Part of a small language model's weights: width 256.
Each number is 128 + 32 x the weight over the matrix's rms, rounded and kept within 0 to 255. Layers, rows and columns count from 0. Numbers have three digits each.

# layer 2 MLP down (transposed), 896x256, rms 0.05, rows 810-859, columns 0-63
094096209214115084113127117125152048114133111132134095120099137107173145140093131160106141116147125143066142132146181121136180104120148105112132105222219105137118110127111081067129130133150179
146139187147128161116118177172132084151117084105097131086102132158158104164119089160167122138141094127130074108103138134135134140154173099176073128121125172156113125071111125147098117159105096
097128129084098144173079132126112090192146103098135130130163162129136209125144131086253137102084073105156132064155085154112139138099143111148134135038110106118174139074063138101182147159081141
072163113123134131109160094103144136129111086086168054125141096100137125143118115152182118140175144143136138130155104091102148122109079143144118116129142140144150088137120141124127136103105126
224156129077166140130159118091137205188186128153151107110119153114105084152125082120101156172133150113126176121180132155100113102089115117090156130212128101115090109110125093144127101169109112
169148172128074176129122091126081084163056163138118125129146198154145122117133110110061123122171118158121078191098038113157160152171112155155118089094153141164127116113174154129151063160169170
111112146097089153139186097135119102136139121193156162130176135163129141150143089132148104104136116113118143203128140118154160098130143103193124137143127123148126173050098119085142127117071097
140124108137122125095150138073121112114148100106098108145143121117081118098146074101125075107153080067137108141093160119115192081133110129164173110150140145123124171129115149100132116115147105
140179120137094066106026085093181105097119115179135141140129098136133106125177125187103175138141162173094177168194206145097135103126168165135165136146138125152186177099156118098082069097118106
103145114155140109073140110150097123161125144137077093130098109091115091106177162162170130114143103160129150099169141092102136137145149110133129140119127123139078152104112168100079121134131132
081082145179121134088121095082161096123121081111160146099169172164108082097115111144182099134150109071103114089137165134126110194124167142086151116126087141198118154136161124134157168107112174
204122123112119163114136175134122147208110090172172166147159090120120145189091093091090187164130103133120165088110166137154169060107058177164094089133140144095146110144081072159077150133177170
184050116076102096154087148148156150136130145144144085130131148082175186069083163085147207085185018091109127076101124118158138077096168143066129092140071155117126074164145116075111069079137141
191164172127099092189106098152159163182112190127120165159072163133041128141102137189094173136120115137085148128110095154194079139118119102132114100145147144162121110158159121161120115056139162
140129156159153089149097180152104149083122142088123149137143160152159148168148118117143137178113144116160154124184093132099156117124088083077136140150147105074131123112066138120094155144074151
172140135110134138190150144125098093141124118146145107103141147119173144108095078192074103163107106122152108143143132137138114177081090099122147111069154120093117145173155098104095173139134159
148116107147107154168161090184126109144108103149143126150124117123136105104158075121065097129163136122166077107098083134110174149087141093171107128074136161137114074126108095164123106101079145
150176121149167112102146118114136104120137122136153125157116064124135062179140145145119116114145143166126094156109162113118175123155138138150118163127139133118099115092060137142131100143163132
087103132204098157131109138152109202189120155112121085129125129126117110110166171092129135125114076126084106136152140112137128039146130153123103168106137158090117138138115121106120084133158129
135151150210053085164068099110114144162070142132128200103187098110094132089114179132111136083079175112154128162119147183085120139181118129082130107114100165087107146118102147138085171133113175
124139143142097165129130165153153149130194133141078159111129172099069120079144121122129106117111112167111183065139085118151173108046156176172081103118065135147135106121082160111098133116129172
145139113123152142139135140219170168104149068131094126081128106140115084145134135144133114153121139150144099169172059142136079178068128112139130157166136121110094137076170139113126186128080153
104061110137126167082065199112148115088087118117115138095079148073141119087192132117106135089063166141134117110158071095138154103147146097102109059171151151142172139104174202130139145121145194
048147157103174141146130096109142149115137152062125108159168124109102133204104107122070128059087115112109151123124119101140121121156138188103095166122109141106134141138088171102140106144129177
091085145091146142099162121118081154134188136142120072098101113172090126132163140087141114125157161145102110151127115135065124103153117144159049106100140132157088169165145081107090152130083118
149157055140096169084083136066104076153146124118159178165138062150156128094112099104186094109145136115161107174159133069148141083064067139136128160156136174142127180088137132147166111127113148
070165139109177108160120153063123142173123164136110176175077134129107125143129144095125164125103129154095155154144104137107142095131115125181135180068132098120155116142094135094057106134134170
124121119134185140088128175130116138093108114099136166125135107157123107103167130122141151165118143169115162121126127145125129186084130132067132155126150154076093102139154164117089128111145141
134145072124082126126103129136157122078150085153179152116112135113146169202132176096128119093052175142149121110115167068083118121149125138130130158104074141130143071117116044146148156083141165
124130130141169108142119121125157124146192157097129029109043107096093094144057188178117163110126108112165176140173116080120156135101104134131062119097150189099098122057161117108133153147112123
097143096103117126098125150106123102109154175133044125029138197164113110074168136154173131070119142102136145102155126137111150176131159144151128111143150202195210110155132125090190125056148127
137118207137161150115114162113130129098139122155114103126121122146167142141108146147176161086148169141079121124117156162079085174041129126124090139134187122199096129140143115107140143162092113
090097117109095128149098107159113128176133155091106168138139114140130124168133129144103210124093092118105097089121122086157105127117102113116148121066069125109141166122169151133096099123142085
086132087186117169152175098155066160136098117147103149124172137126100162095158097140150117134105180167167119093124166141084141157145121083131204135087104183163155188183124162197094131175136169
166126160167103090218147106106136125092068157157134140077177172148088108098116095115133136088129142135104114143080140193117170095123088181149124137134200099123083088170114110094119122136129107
107136110098131119133111170165134189084091125133172118173172131185184145135097125038145121116173080125124103129123110127096139108154162143127094165118169123208160136129124158161112145127127127
105112138126173122171124049107135123055126101121109105138175101148123101114138120071149122068152134131100159141147048118121132086080089115086137150143135091177115086127120151142109151094111121
139116112155181129124119138112155116124086147136163088142163163135129102138095161119161094084138132111116122108077119115134109184067090124118132149150085062146111141132174099147121125139127090
145172155080115118108123127130140149069122110149139122154200147171126087162133133107154105193130062115127118101089143137151162091122034155093123147123109113114159101109105129163140173120068123
083117149132092142171187137116124119125131081175139133109162147119115110128079148113148159120076173116161084047106077132123179091127107186129118166122115131103105149158154120087116085137145086
145098117108096160119165114101134144156083125143094097146106125091127153074110109194130121173184090168145185183087111164143112149162147115098138124093131139147127087204102119130124088066090155
136142129148090096133157103092150118130104127110170120165127096149168160135107108144231173129190114088140148105104114127108120154105172151219090128129158113087140135202090148150127118113113103
110113146169113163109140096135153131102142196127148134114114141069140106088117130144111109097154085162141207161101167159132116167157126140074094186170151194121166135142083101162158124140137122
243176126183118090152175119124163114150101113087138098129070160177140100160080066165087187138116099128148125077152161142126127211168090104095073149112121108112150128094104095119142111093131125
160117080140087092141116106134146059104133123155097202148146192107148130226148163081132114133123082139107093083174126132144157044156127141177152122103109093128165045111179089132164083146121125
119164067167117090079103114146093111101136154119130126186137115086186157108134135119190150141108086158104072167173140116134100136129125143130115126121125119125108187123149141139117062166166111
111056164134100137147150145102124117111131106168091163126173113111102082144096129136132165120170130109121071142074116125159141122142090093152083119110109171112090118186119128125160136178140087
105117086113097140100142148121178095124152134134155145211147132137105143174096108151109093143127130159080105125146119148113127104126127091157176120101105158077052166131174088086136133109163101
104079115152095138132108104112173164042093168107129155139106103161170098094108125125085158098183144118093153137145177084137139092126164168151074185153162158152142158147130154107103130115163087
128116148123180119088156147206162085112171084203139124134111121074139083116142170120161078104171153080096144066163141145142116152129158079095098178138160096162140132105155120133094126123120152
# layer 2 MLP up, 896x256, rms 0.0551, rows 811-860, columns 0-63
142106104118072177120110099108140143124092119158144135126088107067156128082130054061131103113119095133128106131152120154176118136109085129140177151132167110128132146153134142135142137102099139
128124174109190180104130135180118154109123125168097147123149162125157077061177151133143128143090168092157093135077087098160113129079145162120157142169115170123123113125116097151141115132132081
160136138109149146157136121163098079107101094179121144119147155145133135097137153082153118107136117144078139099073150128137135113151147174169156130139082130151108180149116141140127110125118112
151057135123175110130128164127131157175142058101150112122069036148108182155108152085142116123162100149069155058121188135075109105119141156145139155125134111043117156141185108166155073096116079
192141126143137095093090108176108146101154091114117126114084183048143166141182152162136110117171136177080149081145124133114125181053149181122123178094137118117139109159134145132105138129115122
146126100080151126109173127130123128115063115137140140143117112122200099160111133134134156144140108081158147062126156122117115115135138142082145134106174152155066132139153112115139177121178159
186105189113149133138131154155155126108154115104091118138155108114134082109132118088118131156125156081145140101139124136129136150123106139100116141109120136117123131131134134137088171182097151
134111109086188115112193112121132128177123097170112159092159110103080092158102133088118088098099096139125168093141138118155158129138156162132111169173162109149136119112115188138114107122079153
120133137108153142225136137156102141071106151163147153145167190133131150135091099125115112126092117129164153169077124139158147151134118181148174127150125151115141099134141097136133091117108142
162152099099109131155120078177202116158156147138123221135113115137150102152145182104139084080136142114097107076118158138082107165132143168195091140116094130089181130129111154085133146104140071
156152162155137162176128096079103154159078169084085069100074099165099138220060114118088175109141128097150156114151113106108204177128107138093183098135129143084107094131073072196115136128083174
146122098080165140182111136107123154065129088154092202071081105069111088118122143143120094143113093180131233157124182110109157149096160133107147147079076140090143105148142159135131118167096137
121128172099196141178150132125104170117170130163118144122161111118125139090132093151191180180155136166152129134136132121176117111155175114109155176099117146173124110198126124137101147107166090
186178091126144139129126096132135214118048121132096141100110098162176097143187109156127126168147130091124055149144135142194130101132147141070149140071137096079196136118108123111102151149163067
133149126167139128140146162098150119144123149146046166182078136159068165132140145081176122164123191095146153125047158119093139159174179118139138115114114169074106116146134181142101072059075109
119127123088105167109124130061187127108144138061160162099113165084094123127104116099147184173093124168105135226152118117175087101139152142105114227202152142123118119065158197089193153119142127
144099134118146136165147153121140148114144119066091121105103119160121132149107100125161172100084159114167150138119106124123117149187092186082120100112181133146105173129157127058163162134116154
093132137125104114164091069142114140132063113153165153129132139077129184128102089096174122141095094127151113112163144111128118131145169153103172066164117166216109103081123135162207110177086155
140108178138102078174145179129169082155076114148104137120149083149102130103098220164128155079130055119115078101125155118159163179159123111091084121084140169146096067190111092126126098087107073
110129131137150069145110116093083106179117128083170111089123117120156099152088162124162143164066079168153128160065161100201115068177105134093144105114157159123183092138123139100118160161160135
143141144055152122162124118165126154142141165155115140100121154155212140165134154121133087138144059134166150142143174171105124150101173154053112095121159091111144115088109073150174197128119138
156115091130141132177077149105108128199098174114114134126184114095181101088117148128179116084056049150162094147096119106108147153100155138121155074096062124092144094159126110154097181124157148
156121179128147151126119122176123123169110155158123118114150126125144136138164139099166111158141147108101098150069128097153184163136119121098150120133150132153101169144150103101160145206140113
130134109124125124144124114158076129178055090100167119144162154120147163167144126124132137149099120103086148119172071138183164165109186153083138130156131153122176115139111126173128124165124164
145157128101032131135110102129183151113155155188129082134081173082130131140099145114171158134120151123141126120157127168168135097125143149210114135135138183177168160127142177109107163088108149
134091072122110202154164117146119051081080131088141173115181175132058109094215105112130080156164101131144105142126099042100148136131108154081159197128132144143069131167168099129124175136122116
102145087144128211155105176111131113083118106121143103135104122106148170156133104126165068106103143103141085115120157123129132107121158112139116118084117072099150116124139091093118159122080127
121119189113156149142128144145160146083143127113102120080158099183126059143084043143137081110181064093150170151128155166168107152154096167166146105172111125140146186074210150111099132117106145
119160138201092108055113137086172142167124127062155157096041172118145122153141093134091204138191126156160177148102157143121115084139131082047106137040117195075119135097137159157133070115110170
107124149090088139137165179138098156238158141135132106117166118109101086105143122144108164126116130115118100115146141159164109094211113074130101048163146102145117107073126158180132112128104141
142115126124105095131113085134092168130154123063146114137128084153074136103118123106103096115117116070162146130145144158180170136191145117093135097130063134097181142159068136226133180066114127
155162114148092097057132121142121132167124105154118086099108145157153166108134105105171106142121169141176158155139133148129128155149088157150126155148158132129156108095167150172098144130092106
148174157143141132202124066185152155161144117150137097154125072111096146202057153115120084141088088143149122119087108195148167132152112093106156108146138177112108098121148129152137107117165177
143131126186181092127146136147130120138184127117093106118149073167131099067110155122128152119120104108100117146121115107151155104144143158160196138109131176080123184127116124159119142095159110
124178104117064145182141069122113206132174113125107170069078171089174115082176151119155160073101141140115151115109095107169106115135121119140103154141149074110191099168172150154142159119161142
126118114161094115108160157116103101092124140138112139115149082102123186122072107118125090122124165124123129153129133090133158091102156103129109133144148121169132121149162119146147070126183159
099056168079085134102155158187132204124089144104122152151107134117136143129160097135123146177122142146130137114165130176138114104209164111129128106113067123117102137162118136126127198113097201
109136178090159131104158074159098138126092152150116151133112111082136157105145204134153142083125094081098147127137162133162120155094109148129137144154119123224104091125181145072108180136131123
125103135154140136082134096156153160144066089141112119145192136137145135131110101064137121120173131116091169107142120106128185131147098164121143076097202145099143140138116137130142136122103167
091128157143078135121146179112160118116167122149150123099133096135123136143058095090144161109135098104098104123186149054150149127134079162105096168170098125137080159113136111140140114121177156
126065167141160157133116085092088144147148117153143164071117100147136099155129184130125120141103130123140129139164137134178093095109147087105115081160187100083114160155206129121153054131184108
148094164113192125107149139097217114070170142165151136100075120179174079107073161102113109101081155140169126063101107169137145147144136124120111144138162135127190225115118128137133166140060127
140141105034199177124126123151145123109051107132079131092152141063122179091131187170150118132129150193164183099144102118163134110115120086123161123176115147100140076107183082141117088172106113
165134133127096122110097064111147119116136091111107125110121164096064132173111122172144166064122135113171131131201106178074097127113183093155137137099109114144143114143128137167161108098126142
166119148147126110060169139163189208165130081119180134167112129180115119188130141099134102134120070123110185167084178189207122092155121110126137156112108131152169137157142146158140178136101179
162141098098057123065141136139142113164125178125096122082135195112145131126144141132157097138103100122119186096138131117138148122169158158125151165107124102188125136095144124146110069138149172
151111159104143158131126164150139122084118124140156120128159063153196108125144161123126108099106127122182154130141175110119175083078169100117118111132112118127111125134129117135132099113098121
126125150134121123155091112081133151181107089100122081125110172101119122121193149184115121098102094181137100139066166117122153147125146169139094125088112165127145127136117087144086144149133118
094131193118153102170138103144129107140190125101117120152115087114155102081077123106107106134185157121135091094161146104189140114164140022112116190139102118070152106071060139142120131121085190
146101119112078140157114104085124165134146087094148137053106129131119157085113121152159108178092130187152139080133097093116102100103119149149153071206133106156133129146145106106121149132157145